From a checkpoint of a small transformer trained on Wikipedia.
Architecture: rotary positions, no biases in attention or MLP.
Training: a variant of Adam for these matrices, 139M tokens, 8866 steps.
Each number is 128 + 32 x the weight over its row's rms, rounded and kept within 0 to 255. Layers, rows and columns count from 0. Numbers have three digits each. The size before them is the row's rms in percent of the matrix's.

# q: layer 3 attention query, 128x128, rms 0.0787, rows 0-52, columns 0-127
# k: layer 3 attention key, 128x128, rms 0.0778, rows 0-51, columns 0-127
q0 102:141092123138108129146100125169145083111077108147166131062167140175156154130125132175110116094147114067193149150146137112101146128154145141136164138109117158092115096123063100164133100150184176116106090089128078093133131165120143095099132148127149200101092122058101078159136145109086168175109100103114101126139124120175028184167125116145143117101114180151123138128070100070173136204137
k0 091:119144111209124119076125122114154136146138058095144075046125065129127111130102134192113143097129147148185086141122108129067107130126201115102190145163086099104082096083133126041097089127160106160132099090096125097135117106143120082103104149100135126081129124067112116113154085105098137148101104155130079106109113109119117130119130064092139131132140148138039177113117123068173104126112
q1 078:078094141069145111114087122116137132149080140135118155116154190120157141108167134163112116138124155171116143123108117126094128163095165080192131166125097093121226156126109121084106117144147135122080112135181184092097153175108125125136211131120083180153096117096166168163139075149176197103110205132121130124119141161146133171145140204109147129109194122161089163178101142106153093145131
k1 089:134093167120161152137155152104133134126144061120070137110070118164154079136090110145104078097114169133143162175178098133109099140081162139157092157105148126116161103093155162096157066151143178132174196067124103174111146112134163141109130160113104147132170172130155104167038083083126125101072127123090196162118124144134145138143169146129188093136123105124109095163068127093046134134142
q2 112:060094146108131106131117131137094168148099137199140103104146144125133089107065165079151192175159122109082124128120164118100207061127136083037117117130163135104171125109132122102140104114156139114092131167130156093121108150100107079119090163146158180124123056105129086104167143169088162188123098086124087139155154121149085190124074088157122176122170136120091163109135120094173131144130
k2 113:154186140150089144098139127059065090119195130138182139121131102133143163134190150112167108083184093138129110114120139150201156160101125147125129110105163145138083145131157118149101159077120130112130121144126109201144143101147129143166161131157194163096068158133130109057113162110141121145203170094105106048078100170108153082120113106091118182141102160120123160087144105138189123167117
q3 101:114139229085100138120110111115114119175088116153115145142165127126105085131130135059177181141150139127094183155131151101136191105136098088113123126145147155099127141124112180108096181127121128149124086151205128086122132103103071094129113095113179113117103084165156167139151159104160089140116155123106142188121155153147135216116116108176035103111117098140164127145170168109137116041102
k3 101:196122109113138107158087138070112083084162139107101109139108144066143186063123112095134118127167114149186086122162088120211178158098100125147115082116125185151094123180157150113117131139097151081161165148144064197104117094171111172165180127140114142123080144162144105083088195159157130133136158095172157131071130122112133130138170164147120170164103146129131148108135117184142082105135
q4 093:199164064162111128160158115125105114110121171066116119147076084160103177167130105167103089068168131108139075130144119107149097168137121148202104140141093118135058155122129181143179098173116097165152123076114089111140126106187157157138177149117083092147097219135122153154056134099162127083135115166093174128115153149119127103101157127108119103145059119139160086144095116128117097137128
k4 084:082054151120130129116102103056159180112122136111051135111067117104130147180131116135115104095174141189112143120119172144101086155108107105104130091132139092088160117163112150090120086154128139096119165124160162109135115116074097126124088167108118117162128124125179135138149103138185144105079095171110208169139132135065145146096147188138123052119124061108087140213122109141078109166122
q5 090:107172136108129128125162122131101088142114145152106169082177146084100099077138148108152201128197156044114137130153172146135149148143088136161133117111088128086141151107122175154168150139140192115103041149105134047128134121096143113103115177123189155145087139129130142161164114077195124128124138107131128172138206151142065127130091148159102140084127106202138138121140114153155176152075
k5 121:200137050112139083154102159083139120059124167080150055156123111155127124094130111116176095159128128101142141118124111134150089155166123156175126137166136151133111154151144092168113112100139093132126150112132087147099153109154174176155133120100076073126078138119130106113092190159121094105096178157143130111070147137075147109149108153070125191216148143137128102122156162204186181120135
q6 097:166165108127169118171171098100178153118138136132156097114145108172109150105140092130156044085137134111144132119131161065124064179113137149176110119068103138136087171147109075166130083125107122160092148142121053177133110088141154170134087182131165156129058100120101154118077148101131122065122137140109164136100152105119087091103220080127121117179110133126140121143069135127106192159133
k6 104:132076079147163092115178093082086136154080117105089124132144083121120133124078095125095155101134128177143053126118129111082092125162206172135168082154161106143116100131120126083179100077126084099129095084161122119105154114147166132090112134081116128127136107085147154148104135132156091125123232123155118138074047097105067153158120095091138145139078123159092159147099103151175119076116
q7 111:118119160079119148096133129123134106123101127157090165138149197123115137117199107123172088155105154183116129193149102137182180134080090115131148134177160148135203173114108133147103199116119127140129147158148160159101135094087059129139143107129092070131095121152166198161174157138183106126094153171103113114138109177118202145158125129098155087109078131111145154158189170175156146121180
k7 106:140131126079116082134111173136147139136051154184135172092118114098145088086112149108142219168117138116084103117151094119128162098139106109098107124169133120106161171129151121206136140128145105138132155154190124125052165157135070149108175146152126146160164078149190078161174116110132112110089148118146136124213108176195099084117093168187128132133150149135133102078132158133083107162151
q8 118:106162160125079131110120126135125105157109166132162154111091137183107109157107128073191213159193138134085152173139179120094171145158085118159134132103116110113099149120134168149142141135177152106127075154156185069108139139071113107147116189125190120106142074167093162129148124111163093105140159121157165120131190097130125183154100174170100070101094069205125151159143118144116133124087
k8 112:136178125132144124148098166104142144076116182107118121151142132175131128076100120098103089153103113080096136132138114131155108149096086119098074114094116168112106120195130104217088100125109109116137129122137080196136159053145117142185104161118110114117095145136121100106118190123102182122132128167134126086171170164094088072107073122131127185189186122087141077122158152217113149169146
q9 125:089125151115107110126109151152165155198107116151124152129123152130152099148096159136175193162122174171049113158098139171097186087148129105070130153155153117156133091123135110059139154146166096078093134111088216080146105121064087115117080165107101153175161120166120121128188111129127155142101136119090092131137051095151152107135061139155109094158171094163100168118162099111127123164117
k9 113:092168155179100191093115045143111081104154104130143151113137160190159147157161130060136111155138109119152161143137123156173165141103061105133108146088117166121081109151073133135086151095130125153126122206129137183154178105124111113140158153182151130127134138129090117152172146164111163091151079086110115114152198140128129162147113203126133163107105110104165085062171079111122112192136
q10 101:143113103159144100133117150125154112104131162171170163116139127034132153142204127153128119157153133122158207159067107153148151139128160135184151115163223095146139169147136110166154195132093121105133150166159126159118129165106120142142161074191091136133075135134109129147130182145079113121115189185132153108131085165116171156154168118114180132135070176098170158170165163141104115097151
k10 107:096129091125129072121168093135132108157099107196149186085146078113115068124183177142160224156146163131127138161083174127125183117135188114158173114135163078143113158089118129104204096153128111148109118202143159104107095186102131152073126133198115122186115066130164086170160151141164096148103150118165143175137137118127134130149146143140180150127082131119094158111139134128131110128154
q11 119:123083113101130100102087113093157079126152114092129115159178162084173136168108187150120090153092049146157173103141079173208164131157120163137113150090170125121164129142096106110127124092135093128142203102141117155074129169169132173156142084129092159145170181127152140110095101190116151122137152142131161167149086167112145135191127159133187077129084136059134072137127161092125107132157
k11 103:113114125120113148075170084159109140164159132156128154148118119089069125180119132145128146179144153124115170154121140095084097109157149180207178131157171102154142134108113144103173126117155152130113129141156177125138125189063093111136137081131116085200123153129168142168135078093197072091101090201104180172083119081139142193121171146124144079080124134152148157178124174130105154128144
q12 105:130155127146164094151117150142166142133157126106126097088133107159127143175100124147061085074120134112135165110161128107077050163106130142122146120112072082127074076156093120108149074168139101110154132079084090130118089108132116145120073136105144222098174135071116198160097072079139184129100111102119115166194128071113085098093104151159150096141071099140124139081113119121107119137088
k12 105:105120142086093176111094103097142066126169078087096091107104104130097146119076124164059044069159145091120107123119106144161082138144158120139111112091116102140156080111121158054161106128156184136164140119072126062174084102148099128128119119120132136128124134121165142054124080064166133182109073124102098149173128124114111135147141068121181092115125110118126144167076161102129189137150
q13 118:194164119098111118135157137120112135118165126136078122134077094100089160120174061099113096070139144128121078093143133048117081138108123127168105115148109109119087168149170176149105104189071150150139131153145045130132148152128176125113136144106130114096103099181132132192066113100139115084149095109157169146114190126120122098051171127083132133134092122168135093154079169134065183106116
k13 125:133131093102143104131085117075170103109099200077146075141124158121138124117064136177103112180090103178120098094073163139142090129171107075156106162096128186091161150139138143149110123073192113141175139143097114184118129137149160162150133138081051138120223108133135155119089147212148090132094173146137137105127121155126164124191085137131147147165120142108129095152151152167171141106114
q14 092:068148153090085131079129108082080147128143115173141178172105123071119125168146108094167142128139125184084153097072123101131204154141121120134107111118176115178166184148206126123120168166121091101144190203149162202138104126140154076158172098139126118159086112154173104130143187184162111125127143135150157127129114080070177164117123111104142169087113105134126136168151149140133159113138
k14 091:099153134106109115081165150149163137175109168172123155115104120111088090158167124155156198190126181149121098164100194106089174084143139128199127121175152096158164146103133110081170173105159167124077155162159173127116131180072149129089114125145095123183146115129155116186137133107143086130108146132121177140115133101148168185198139155150140102115142174180092196138136168159114166093138
q15 105:134130135153159097153152137142170120174134120111162109112160168181125161156049150176054101073112139064120122117167154128099088137113162132119153123125115089099108074099047096090138100136129132147131142049069119093151089085131088126103079132088142191143174152060150131108128065088117154121121084103095099150149099098115071094112101105178135071145153132139088174116136122100140099146122
k15 104:169122167073120183113078121109139085139163088157155105120154140119114165150121174103061085057144090102153164068166083099168102187130150122128155122077056117088087058129093154098113117120116115119151142125105127077145122122155148105126085095110173172107127140135153080116119049109133092168134073089090073129123106135156067123114158102160150112121131090156084118078111094079115122112134
q16 118:171117146181158093145105163193150140146132098106156095112149152134135130150053155171046067089104131100166129094130111114079044129158161142096171114143098106090132093130074070104148085100111134167120120066071057093111110111160129138088131113111116153079165165081111117134138074113091138158130113118088092125121125142165093069147147147123124087163132160113153121110118120068168079151135
k16 121:160100136155141118153056158136167155130143092109103074105154153101167134150075164193055075076131104101158097105149108140114088160111168117080169093109098158121125061104121107105133101144097101135116102054077112073106108129159115104115128076083139114112155137095114150123123069151103144128160113105134094115155070134165087142134160105127106088148114175115128119072161091047165089070107
q17 088:163139109167158143160130086153191118143123143051140080095130135154147119170050161175078129102074127086174153115145130127053086120162146167145145148115064109112073074128050079137176097110134134141146097085084082102134108124120134142101079153097103185112149161068127143161113060084122121149123119117125106165132107121176085094124138113144135074174130145145130117104132119122177083148133
k17 077:147117102192140167157137092144131130098159122070143075118156091141189172108114138095137082111131112117135146124174055105200098231117100135117147116097100124126086107199101138173076138119135118109170145120116083161106134096168094127106130109105142134074111177126051143093079119112110175126128143138112138102132146144102131099121141095171118135150078090102207081136135105097175091167173
q18 080:093075177095170163140033187138075109138155075129124095181162180110114155088155150098133077160122144137112159119148097133170133154084156156039140084118101152147147150133162116095101120112099146083113141120121140119138109088132184110168098104144116117092149096100112092090121194140124156194142111104104064108082145142108093142150099118116142150112155122082115147116129072088207138076120
k18 110:098117185086169115141083159150152095150087105157105044089121196111153127141110104188088123108181154142191127071137180127087112102119181142149143146128134156101144102105121111071123087149135158108097086062085153129148109107095137091115076119104140182163148083093119151155143085132122127136184127058099067131132105142164098145136107115149099140095130139153075180106170110086157150105073
q19 092:133154076124122124101185130140138120145182149124091128130060083184092202146139098101108111109141179136145176122127128052089077147137120125182099137106105056155042089123114159125107098171114144145122148152128097137158123082122131150109058130118107195143110124140124162193131126088147130084134101116161182157143162075135119112086117109140098147146092145182099153142089121135067175190132
k19 124:125134129131059191067181052082093090103150155089173146134103093187090173165147141080138110143140100114100162115095137129160146143193113162181111153141181077092102141120112145111105152056136134155159169211117135173138166131153137150156166140171102155134117133120183134142110161090173077119141128152109131105168157142098164111120126148132204151127120122102157123142112170189093137153155
q20 081:175171134138151130148131124164186124134117153115154106103145123166111153132112102157059096097142149093150124193141208086068079141123157113169175136153069083090093054128071137106169095151134155144141086093075101053132137122156097141113127165098130198121157170130101191161091090081127120098125118108112153098105135144111063131114157126185134096160103118182114121153127108129160136158092
k20 082:093167121174101159088160099063085147090121142105172110146182126119149137080153127063159113143141093121160110155149112160190171191128074141122139142101141094087096140196113116144100127099126136153173187181105108170103129148207108123192173124156132143093120149171094149108090155099117138094146176101093143061142166165098154128149161119135131148173100090120170086162149089186117106127142
q21 089:140120155112139151146144106133104190121187091167126170175156112083097109140120151105141144143141118158109175102079086141078134132141166111058169086141154081135115143192190138093106132117076151072134139163168180187144166112100177088147143097173183134152105113110085156106195149187143121162152098160131157103110160083092148165122092137126154082117166071154131152113180159145145112122074
k21 098:125129104124169102116118179173158152163173121109113097111089164143111146163118110168093136127131131095123140101076168061067099113112118145131126115156128093131104056059082117087134118072106108095056109084149181148119156094062124110104101096090130201140140136054077125114142080148126129083135110146093117154061099106151096146143114183156157088134087172126091173117121088094151079125117
q22 099:126160168128100153089107139105109129151148091174149127169191157091119148157131157115123148099145145121092089111118101135097120174142212126095143086084140102125090116149112143117142040149133134059116135117159153137169131100133144088127082076080141161182140116111181121092137107110172137138134107131131112119083121075087099197141051088149160093109138068155068123161170107101164132077050
k22 095:122175097077111153086096139145117099151210093145149118091083116114109105166175123082144112093163121128103159077088147107089075164125125094155183085135109105122103110103114174078113082111105156071069121086134156155192157093076100087108095104141161148125144136073137112182160109131150138090114086112117140132050157085075104185105133135134131080109095123188079116107134089095136114130133
q23 071:099164122146171081125134102126179134144142175102154114074073120130190130114079170169065113150103157108163110109127153142146107111156122143177093149139139122072130043073069080137170152117150114173185133120076111070096123142156109171122118185110084163162170207139113157153098095118096148126058127151101135141135119139161109101140135140151111114180133174121169150136077121105131081146174
k23 082:156145143167059145133109113074123127100103116120161118164149098102163085084121132095167145082123096123105144155130069163193165125115128138094140143145177063166137145152160122153121144148117105095138168158141118105104076161189104130174182096124137100101096123208129099107119165052084178156121149165177124103183137175132160079093119140122096156158133081114218097150145168127097128103165
q24 087:154123094154150118103097102084144153110137156123169180114118113052137121113116138177064152116152081099177173157081125111085091114154184131180126102113159067127154116114130082124149091115144113163138141160141082156100155187158148141092142045112149144197123179142132082157091094132103086072060152154118177105149149135117124146116162063128096120162097153116211134114099127114149094130092
k24 086:117174137204144129125110137122141144149141151128159100112134118103090076227102143147112142130099106154084059124122095135121121165101132122118132064132145103134162111088188125134122121112154089132118141065126100114064160149151126150126167086063122098114123147132104161096098056123149180086115162103130154128125142105083118113150194135168120145171078182112188109096078143063134092056178
q25 084:215175119131120116132153097155230168103079151074124123096106106172140120160115109200075071124102116134138105135143161122105061171125106155168103156137125123083154117113069125106174131097151076193133138068081068123118107111140133146114141149127084146106159201064138183149113089129136102100106099168149156129145087159132138108121144104122166082156103144095135101121084153149117115144100
k25 088:159114112138108149155139098104124137069132136083124132153162125101140147052103078097156093084104102140148094148168021139185136152144072111124084186090121138114134158167137143170092172119208122150156170156117085138086190112192154133135180155113098107096122160196108132088088157127111137144144161133135190101173151145136166080140128111154123129150086110089152111155118113156121144118190
q26 092:116095109131129194114124157116069123085123165143122148121121112112114145087187154087183148185164091150134126166087130150152175112103099115118106113160166164146192128156192119166110152092114113122131169190135132160081156161110148123121239096180134064156073132171135104138132139146093124112115163119125151083134158165162176172108147166052142165160167167114188119136142146154153139108148
k26 091:094092154121159107134100158111177114188070133145107075124063169170128090127131136174133174118134141172162102147155168135109158096177162123088084096130164150121174136081180088117132155142140133181106118064143097090064089122100147154086186129067113154161135075108187100140119112158121138135153186131144133138121116115195104184177153145083157094120096168154115133099119129095149119060107
q27 104:059100113133145111159097134118092128141100121134129143100168136113138094106124186102159165182122077151100135183125120172198197097115106101117101137142165169118185122149160095177138157028133104166137144134166147159078144141134113135129189089173139068131071141175109090109152133165078132144101164109132110117167103182150133143142128176089132143124164149074191130060161128143142104110165
k27 108:100098158117131092182059216125140152156048107163095142114128126127159026065125142157161143131128160097158121157175101151120159108111144123057083127127140178157164116081177099155157141179132143130107103103159105090111071133099155118107144131083115097148134077153160091148151106147058158122111156107149101148145112164192057123124126111110091138149150149144132148097127110084152115083136
q28 074:140116094154150070107150145177184104108117125081173070110127119167191103140101085190099106116093163079193140125151095147079097129119125152132166128139128152106158110104093170137159172168149133189104163081097116107135114104118070147113063209123149148107165140077116154133126128098105133140069081168132103191126102157134116051151142098152105117156103177085102144122125124135130127200138
k28 072:183106172128111126109171106139153134086116072123104075120198100141149177101101131135177104128113121134126097138128120151148105110111100057124164140100129147161122154168118122167127089135147127110140143144073081147104119106224096138198115139160128105093074196136080132053109135137122118184149149125172123109172063197071156068092134082104097169151134113152151138166136129137165146149165
q29 099:129145161109087167131091139101094153090111136126109146120122106116124117108164127097190134141152084193130095148151124139187169136108043080121083144141157158117172134139125129128110163085164114175140142128130092130124180133110113140146237088198105065124062120157132149135122102188135117128168151118114128113155148143146185180105183172072156115116111101110175065124083177156111138088158
k29 101:117075149129112112164150148119147074145076162117094154135085171121118074054147099121108135133097132155140088160179101121125161053123152185139038184094151137118197139105151108132149154146164144193153104115200117111073147118127156139083146137114103109163150069125230117127104114129083104127080119150109111140130114094160122161176138120103132102096127124123113110103064129123150140062133
q30 085:108072136128174120172131120160140118153213102145142121131141137083143118130134152116178193145177125110097219137080102126141205114101156100054179116152144165147184136125119095146125169093094165068128103153157214144097142151101121126148104148177129152157138104122061088073148180158108141185083123138149129123110090102130159173146118159147107155084159138101143160114169131138148137150120
k30 090:140108134112191070150159144177167185153091085169137080116125159155116107166142073173118154135169153129153191095104134117094094119127144131075205121168127084162065109110127140073135104139085088080071083090108154110139111145138089102085134104085129134156114122088062095115192105130113137126163162124144105158100117106125104149112098159099071121110121168124104176145200107098121098128070
q31 086:112126175068092174093120097101070162102114138210093165111117105100079145143132129082191158164198099169105127095117140087121161156123095097148131092120134118124131167165177176128118129137139122110132116173209111159110145174128128066133174099138167077099058091177162132117145164152161107106163160109146136109125166117095132185108143182106163118095100079158117077157137121150109155088111
k31 090:085159092149139120115163147137147092177172163125100168111076144121106136119143149135085142119105155130127086102085145071073148079139127149168086143115107179096143120082173132099150140129136154174109087114154164127136192150046120116063088106124147154192146097090179132176116084137148122110143117119090138142045123065121093216181139138146159124110116180114088130074125128111186111111131
q32 099:052130145104123125162095111134136137147101124174154132062154132146154093091112145083212183178129134116108162117072131118141172115121089077084137141119120177157133145123130104167113171088160149126068053179141170113144110133083083083156128162143178116114149087134115155092188155161119089165137157108154071165128102153146126203125067167109086110098151118163111148103156119146169088134154
k32 119:099139053167134141110103098067079134082220174140123109141111023154112139122187092089182097146166113150176104119138156101170157119121123150129139094109165086158113135173193120156124122096129085094136152152111121146175143110153120140157145142143101127101049139174137092088086189135135111088148149113131127158128122153065144105164146122077153209111141129109161136138113111170125154128117
q33 107:073100137153145113104074157191141137138064116225161123121135167120098128085152165118150196145132133118146168164110096177136186105127174093122144139154101124094110150125097106113084176148133160125057145175150143100094154140110086105112140150138180131137143064109128070099188138108101168196080102156113137154147147147172086128133116103119136115152184164101130157097077150060158115162132
k33 107:105124084148099125095141088101077103118179132121128113134152121155112102106178094152149087157127066122205118122150125138174197103145151147115180103104142151162131106134117099122132153079152120153076139154111132195137155143195171107081150106160111116148099162101150097055119152092118127122131154103111123130133063143138128139177189076076148179102107210088163124062095096100171105111175
q34 097:109144148097113197109165115080091144082171106096104138167112103144122114107078120081115102156129138181064094082116096165171141150082098142134095173142161050168124128113183159136094114090105129113161197112131098135165103113166134105141124126161102109121154133179183143119145136131113118118135141126148163185121098129132202077097180114103171140146064102045145122149160170178089138153173
k34 103:184150224137127119181125086147141167132160158173102198172100221176137094126115123080136131133136098156089155115110107104118168128107082127142125121103128140103174117137096150105139166099081130087125104102141168118158108099092083101152186099132135205123170082166062166102115146140133128151164126153142153091126130122121130139092104173219069101106137099111146074135115146152105119112093
q35 103:097103177152116082128123131132100182120157108114052133168078123112127106137059134121172121153088117163048183132133093110101140118119071139081113149135145125160162147095154109158129174143078096127128115086177140193104098093119128131171140105130088043092154138159120173155145124195111133094132162116148135152148138151152179071081102156145088153113105097070152090161163173147111072110099
k35 101:122103154083157112153146158149208112137042151158090193090107126103134140089086171126104139097081154115074147109170080126126115072051113122071112139159120148169153204135162161144158130133114157136136126102181114101142046136107106108143116145108119102160150129177206166168182092125129134160141097098161144095172094136164117150113118140153086090104127156144130123141142196126149104095138
q36 096:053152110099119088146133149126114119121071131199130179127179158141161076102108116092179183177136110075153114166094151111135230111138146105123167089100089169134160141148118097149134140132099172070039086168157130108112121123107176050102102154109154145113081090126105106129171142162143140175150121094155095149146127133150080171132074148152123108150149156167115152115130111109151159099138
k36 103:176151128112113139136146116058083099070169159107175110168099084170120192086139091143187080180130096134169096103096117179193133113119152170144083128161116145134116164142145134151149139087129150095155165121109083173134160099126148146161152105122079109105048138134156138099090154130145071077127131132112119108083111147055161098172159096047150182146107137114126148165149139170169138126124
q37 137:092081210095107148108096108146162131123106144150090108134135174135126119175059151110133140141117091161069153102152135145092158059126115107084136097127127141125171108121093152068119128144110077124184149084119207146136096122120079118122108148098144100118169051160177163130164100153148103213136161119100113135152134111132148159134059150167111120045143076178102157091167142157135113130111
k37 098:115161156117103161126114168104127091122177125136110172108119115110118172137127107104111154104076098106093142068147053155172180146071076070114085158071096192156095089130136097146078169162142123173109146143168088188106187154136113127153131130112174124116151155190076166134095088141088187081144184082118117126138166188129140146106114148103111110172108135140150121150125145143055110139150
q38 111:064164180100121153101129110129178119136092124155079149133144116167161095157088098107125211100159143107085119134157173157105148117093084089108130132155088099105139124090104200093130158160122109125126086119119174068151107077100101103131077203082169126107186086157135137137149094081140131171135155129134093137121110089110097117106072167166131088091107093196060136089162107120108085124106
k38 108:130133148128122161135133130089151068088148160092108107170105092123161163112091115090111089130106092127100145110124126143190120166081085137128076166067116155135132131176137069160070141104106170146158129130131071186157171140147166144166176161146120120070144152194087047139050147150103136101153152131124134120125195173092150100119115197121145103177195138095174101144122114138096143137147
q39 104:141123143166114130119110111119089113092165135094135102162129079164107179081160122139102072094080151153165128132143082157215094113099166152148103123138135155140092100116140081147102135105145105148145162126149050139137127106193121172146150114134086100102138213166178132058053164125089159103147142145138126168109058144102175087137165172118151169168100145052165122145128141121158122105157
k39 098:141085145112148158119172121149107131179070114177126142124157164132122147121152108155141151120149172187113128154113153114087120082112174154127135136118111102099177157092099208132137107153148141121126179121112159105154138170054115109112046150143136109199156102161206141178141123152124075095109131174084130163100101110145158209157120107125154134069175128191097174203141138124135127084114
q40 109:094120159090124130104099132120122125131154142121109210152158154074124121145100132106171100152107095168091179134072090132123174127097111120105130119114205129137196158129131122085133201119110105114131137154166137169135166117097143126127138091128111129105120129156157164177136150204188123089130178145105151113114140162104211218158115181119179089122081089140173127196177148156111098095152
k40 106:100129136165101097089139165137134134121049139142091164073137147167181051091136159158146191149100116115162124154154103094118183069095118136126068158139133138126116150076161094087190151138141099138144166141150135144095208119093084187081160185114126177132162088172213134166126138088113154097160125156117151135160086159159150094135135143152154122137121153143134128117110156112070095172115
q41 104:096105120138105156129136186116098173129133113173141136131159143066180064115156176118118111156083096130144084167073130159205174137116157134101111117158215132174112130159121080152116156104088121135145152111138076172091142140154131121126126102127101101112142150137102093102123156162071158119119163149161116097136063186154122093122130075073168187185162171095146146075162136134139122075193
k41 117:146101104100143088176151166190140146135086114163134193132076160085145101140179165146201214169147138115180172157141146126087125123155149117151146064179138116156074167129122146158139103130079062129102132187172196125106122117090110141096097146143158097178112079113107099193185141147123140145131120183203136148099122134157123086114124172115101122143122125141112156105167138105137108136110
q42 113:172116065136126115203138145133112102089119096104102087143132145131144137106149120164101040116060086173184146140133084116154080113122136177129095138156118164128200127122083131131121127119086151178158155106151026146131106103215123160127138068121089139112081206113104118115111120141087112128094155110074133147119120186138144123154149151117149136120121157078150097157066144134153152113167
k42 107:115091096158156138133161088128146166169102128148147135139118105052055118185132111144128110176117164137105069132121173084073082111159141124198192082138138136138150148124140160097164131117106174158095100131136146063123079193094146104104123016127122103190091122089148159112150134090142088146066130154145157154097114088113127157126159138150117109097129177135131157144119150120179147072136
q43 109:121103081134183146141109117144159107128138097072131132103143157215184132116075138152104119087069106092153116122143135176124092136124131144102150140089065196107125071121044137149155090115148152140114096047114119117126128094107107131115102183120140167135174167093121089086154105146063138121148104124117051148105111127156060116169090166110137150148183154101091123111089104095165082159119
k43 098:167106119124107165122168105169085166124224084107128124167105108129106154160094063090121058048128136113130158130125091111127090175145104161109155108117116147073103105126158146112123135163120144100145067070160104128135137170135133086132112121120167124097103144071118115114145094051154103110104044130157128138123126096120085134039160110175130062082144091141148133151127105108182138166119
q44 103:171121110153182134124140130164143171154129146102117127122119155139116119154081112151124177150127116088144104150132187134023080095142135100128184161092034121107109126118119137146172068161161143084153074100120176053103123115060108144113124151090152168138181094095088147120117106114112105142149132149117122117101133063171106162160095150152107064132171091183091117125073108122130133148068
k44 107:125168118117101200104107098088120173080195148078158125148076093167150157168139173079096058093122076089124169138134097179164125178132126068120102109115123162093089063125133155133093155084135110126150087088146076134135125103165091121137136110123148120082144184121107121097147084114122141130137053130095101103127173136124083138102129173114188110117093082094173081113138094093120090144168
q45 106:081122164117116138118103108105124106192112104155142171123154144066139114143163181105161126162184134194088128151151090182158234107122114131120114146132191080131138130124164105116137145118132112103113191146171164122092131185185114126159153073132109144175151130134184149167131116127126115133079232162157186123182065111101156155145107126142123139068088118113140116143142128147140117094162
k45 090:108138114148107130100139100118081114136133172136122211138119142085116120113175141109117152188135136148122132164151161156125180094119119198164118154138182142131168175178140132177187150156131146152144156146129148191139151173109110162128130135144060076199136128151184145182156186164145151094113160123127146090160117107105177182150153150129174174056105140121121139102142196200095158105158
q46 108:112106120139159095152145089120158122140135097060159094174180124136153140180067166208072069122057139135153166098184109167139112120122146147135105157123169132133128092112092098098170122137127119149149151088089094147115083124192101160125106100117087185144157187052169175137124104150131175145134109127145093173159075161121155081164123120147172137132109153076116150117118186117141093167162
k46 101:140085116092120160106154109143154128156207080132085145129060161111062183179163104144115089086138145106101106066114095089105088100124138171140172121164125148138154143114129132077148147156102157111105108137161133082146119152079085106129092124163134128158092115127146141143136092048146105159095062150110184167116137088107146146076162193129146115049183135117113145168135116124140208108149
q47 094:184157098134119108171139143160127179076165152122111072089093096141141122135090054143125179098157130111141173168117142118106089140126106119167133131142043142120093136116130175152140104151141184086100083104125126106127101122126078152115108156136165100113121155188063119155132147074072098099113140172111164160119150168176124085069139204114080106162139142155129120159097128175072107205109
k47 096:111187098127114167146125112105123197079170154062153117137186088150186125111095156126121117132129074130101142114099129169181078182115137079133114101108107129106071101143106122167128115106135068143169124107093104183149090088173106132167113083107113108076180189129118145100113138142091161088129116109154126109101138162071138076113066111148123154163061128062151070100098097096132093151137
q48 100:132156134152089135116148142132142143100146135087141081122139114185134153170088067128128123074100161100138107121148149096124087146086088122144098145065071157113100088100087157074115087171139144137108107065107065074164101100159117127121071153081117177058163148137102148110110081060152139097142060122117098154111163103147128053080113124171108103137126099165067099151069130095108144134110
k48 093:164164113152107163122093071100119120072174149091129106136179108130157156111081123086070082081130064089149146118162103154176092192136089130141111114068085149086106108161118136133128128124165136086197124089086108158165117080211097097184122114118127101076145208116088153098082137116144147116115091109174113127152183110084125123122103087133129144136103058116147096134135101143131115145097
q49 115:053159096151110129122174140135097105131133130167133113131132107123166136123184113070186188152165161161108133213129156154192229127095084105148109168116134179167130154094142132188127147136159151105091107163137167055132114127131091133166075106128139118145134148200099150129140167089111175069053157148145130142157133151113129122127135162159064161156158116141135151133137109158137104126167
k49 127:134159114138101107175160135131078138094124141153176149151134092142162103041185123077233181161129118088090195159132119171154156150126095132131109119168148095163113207160151143184105145129128144120114140176126142153117086119173116166145151164139115105092116107167094101104104224112121147108106151130150128102153192145118133092089076161082087155153138098124155130152132130157080140158150
q50 104:124178128154117137103143134140162126170149140084145101151167120142114146187086142125072085122133145106122117115164150139112072143147106180105114111099104084116086083133084104075151082158121087124146185087061106103198105104144171140122039107056117162132204143084146139119133044101168153136129118121116136143119163077102111108096068081149123102140139093163066129107101096107120154143088
k50 095:141144140056084205085105099112104112114175115154168151111095150163098174148104124099072080081178120129098161139133130104171129184168127116179185138143132066081076066141071170092127115089147141093170173116090169133155122113126111108101118118138146162088148165099175122115125088081171103146085072147100124092118125138112131135081123107129192073079113100132129104180142140142109131158137
q51 098:123101113114176104150161100158105162142164113163129149118149129053156121126128198126155185155167086131105178154078113168114192096155193089092179123152196149162181126121161101145154154132092138087145100178184215167052123152086103116133125122173141145167121105146109110114172171110095124155103166132151112140144074138144134158161114159138115158138172139118178155119190135134142093151149
k51 090:092120103153165085137130164175137188154117096169120107142101117134132128202154139160194175141131133088118177086128163134082101106132141106037158060202137100175078111097151125073086123148082088110068108100142120157100106138144110145108158088101146148096104110110053066109155140108113183132167169134145162137089129128150117090094117169110105159140115167142133169101158121104107074115128
q52 082:091114119147125143086132139134082137157171088217141119133128115067151142154157141087171188155199133118113153142077117118104201138140139052061152080100153130138121148135205142108101103134118141037091115151189180124117173103124127090128148097109193160151161078158131086096160157136160155098154140136095122129080117106091141155126096178134126152130125102175115129141162092108159110103123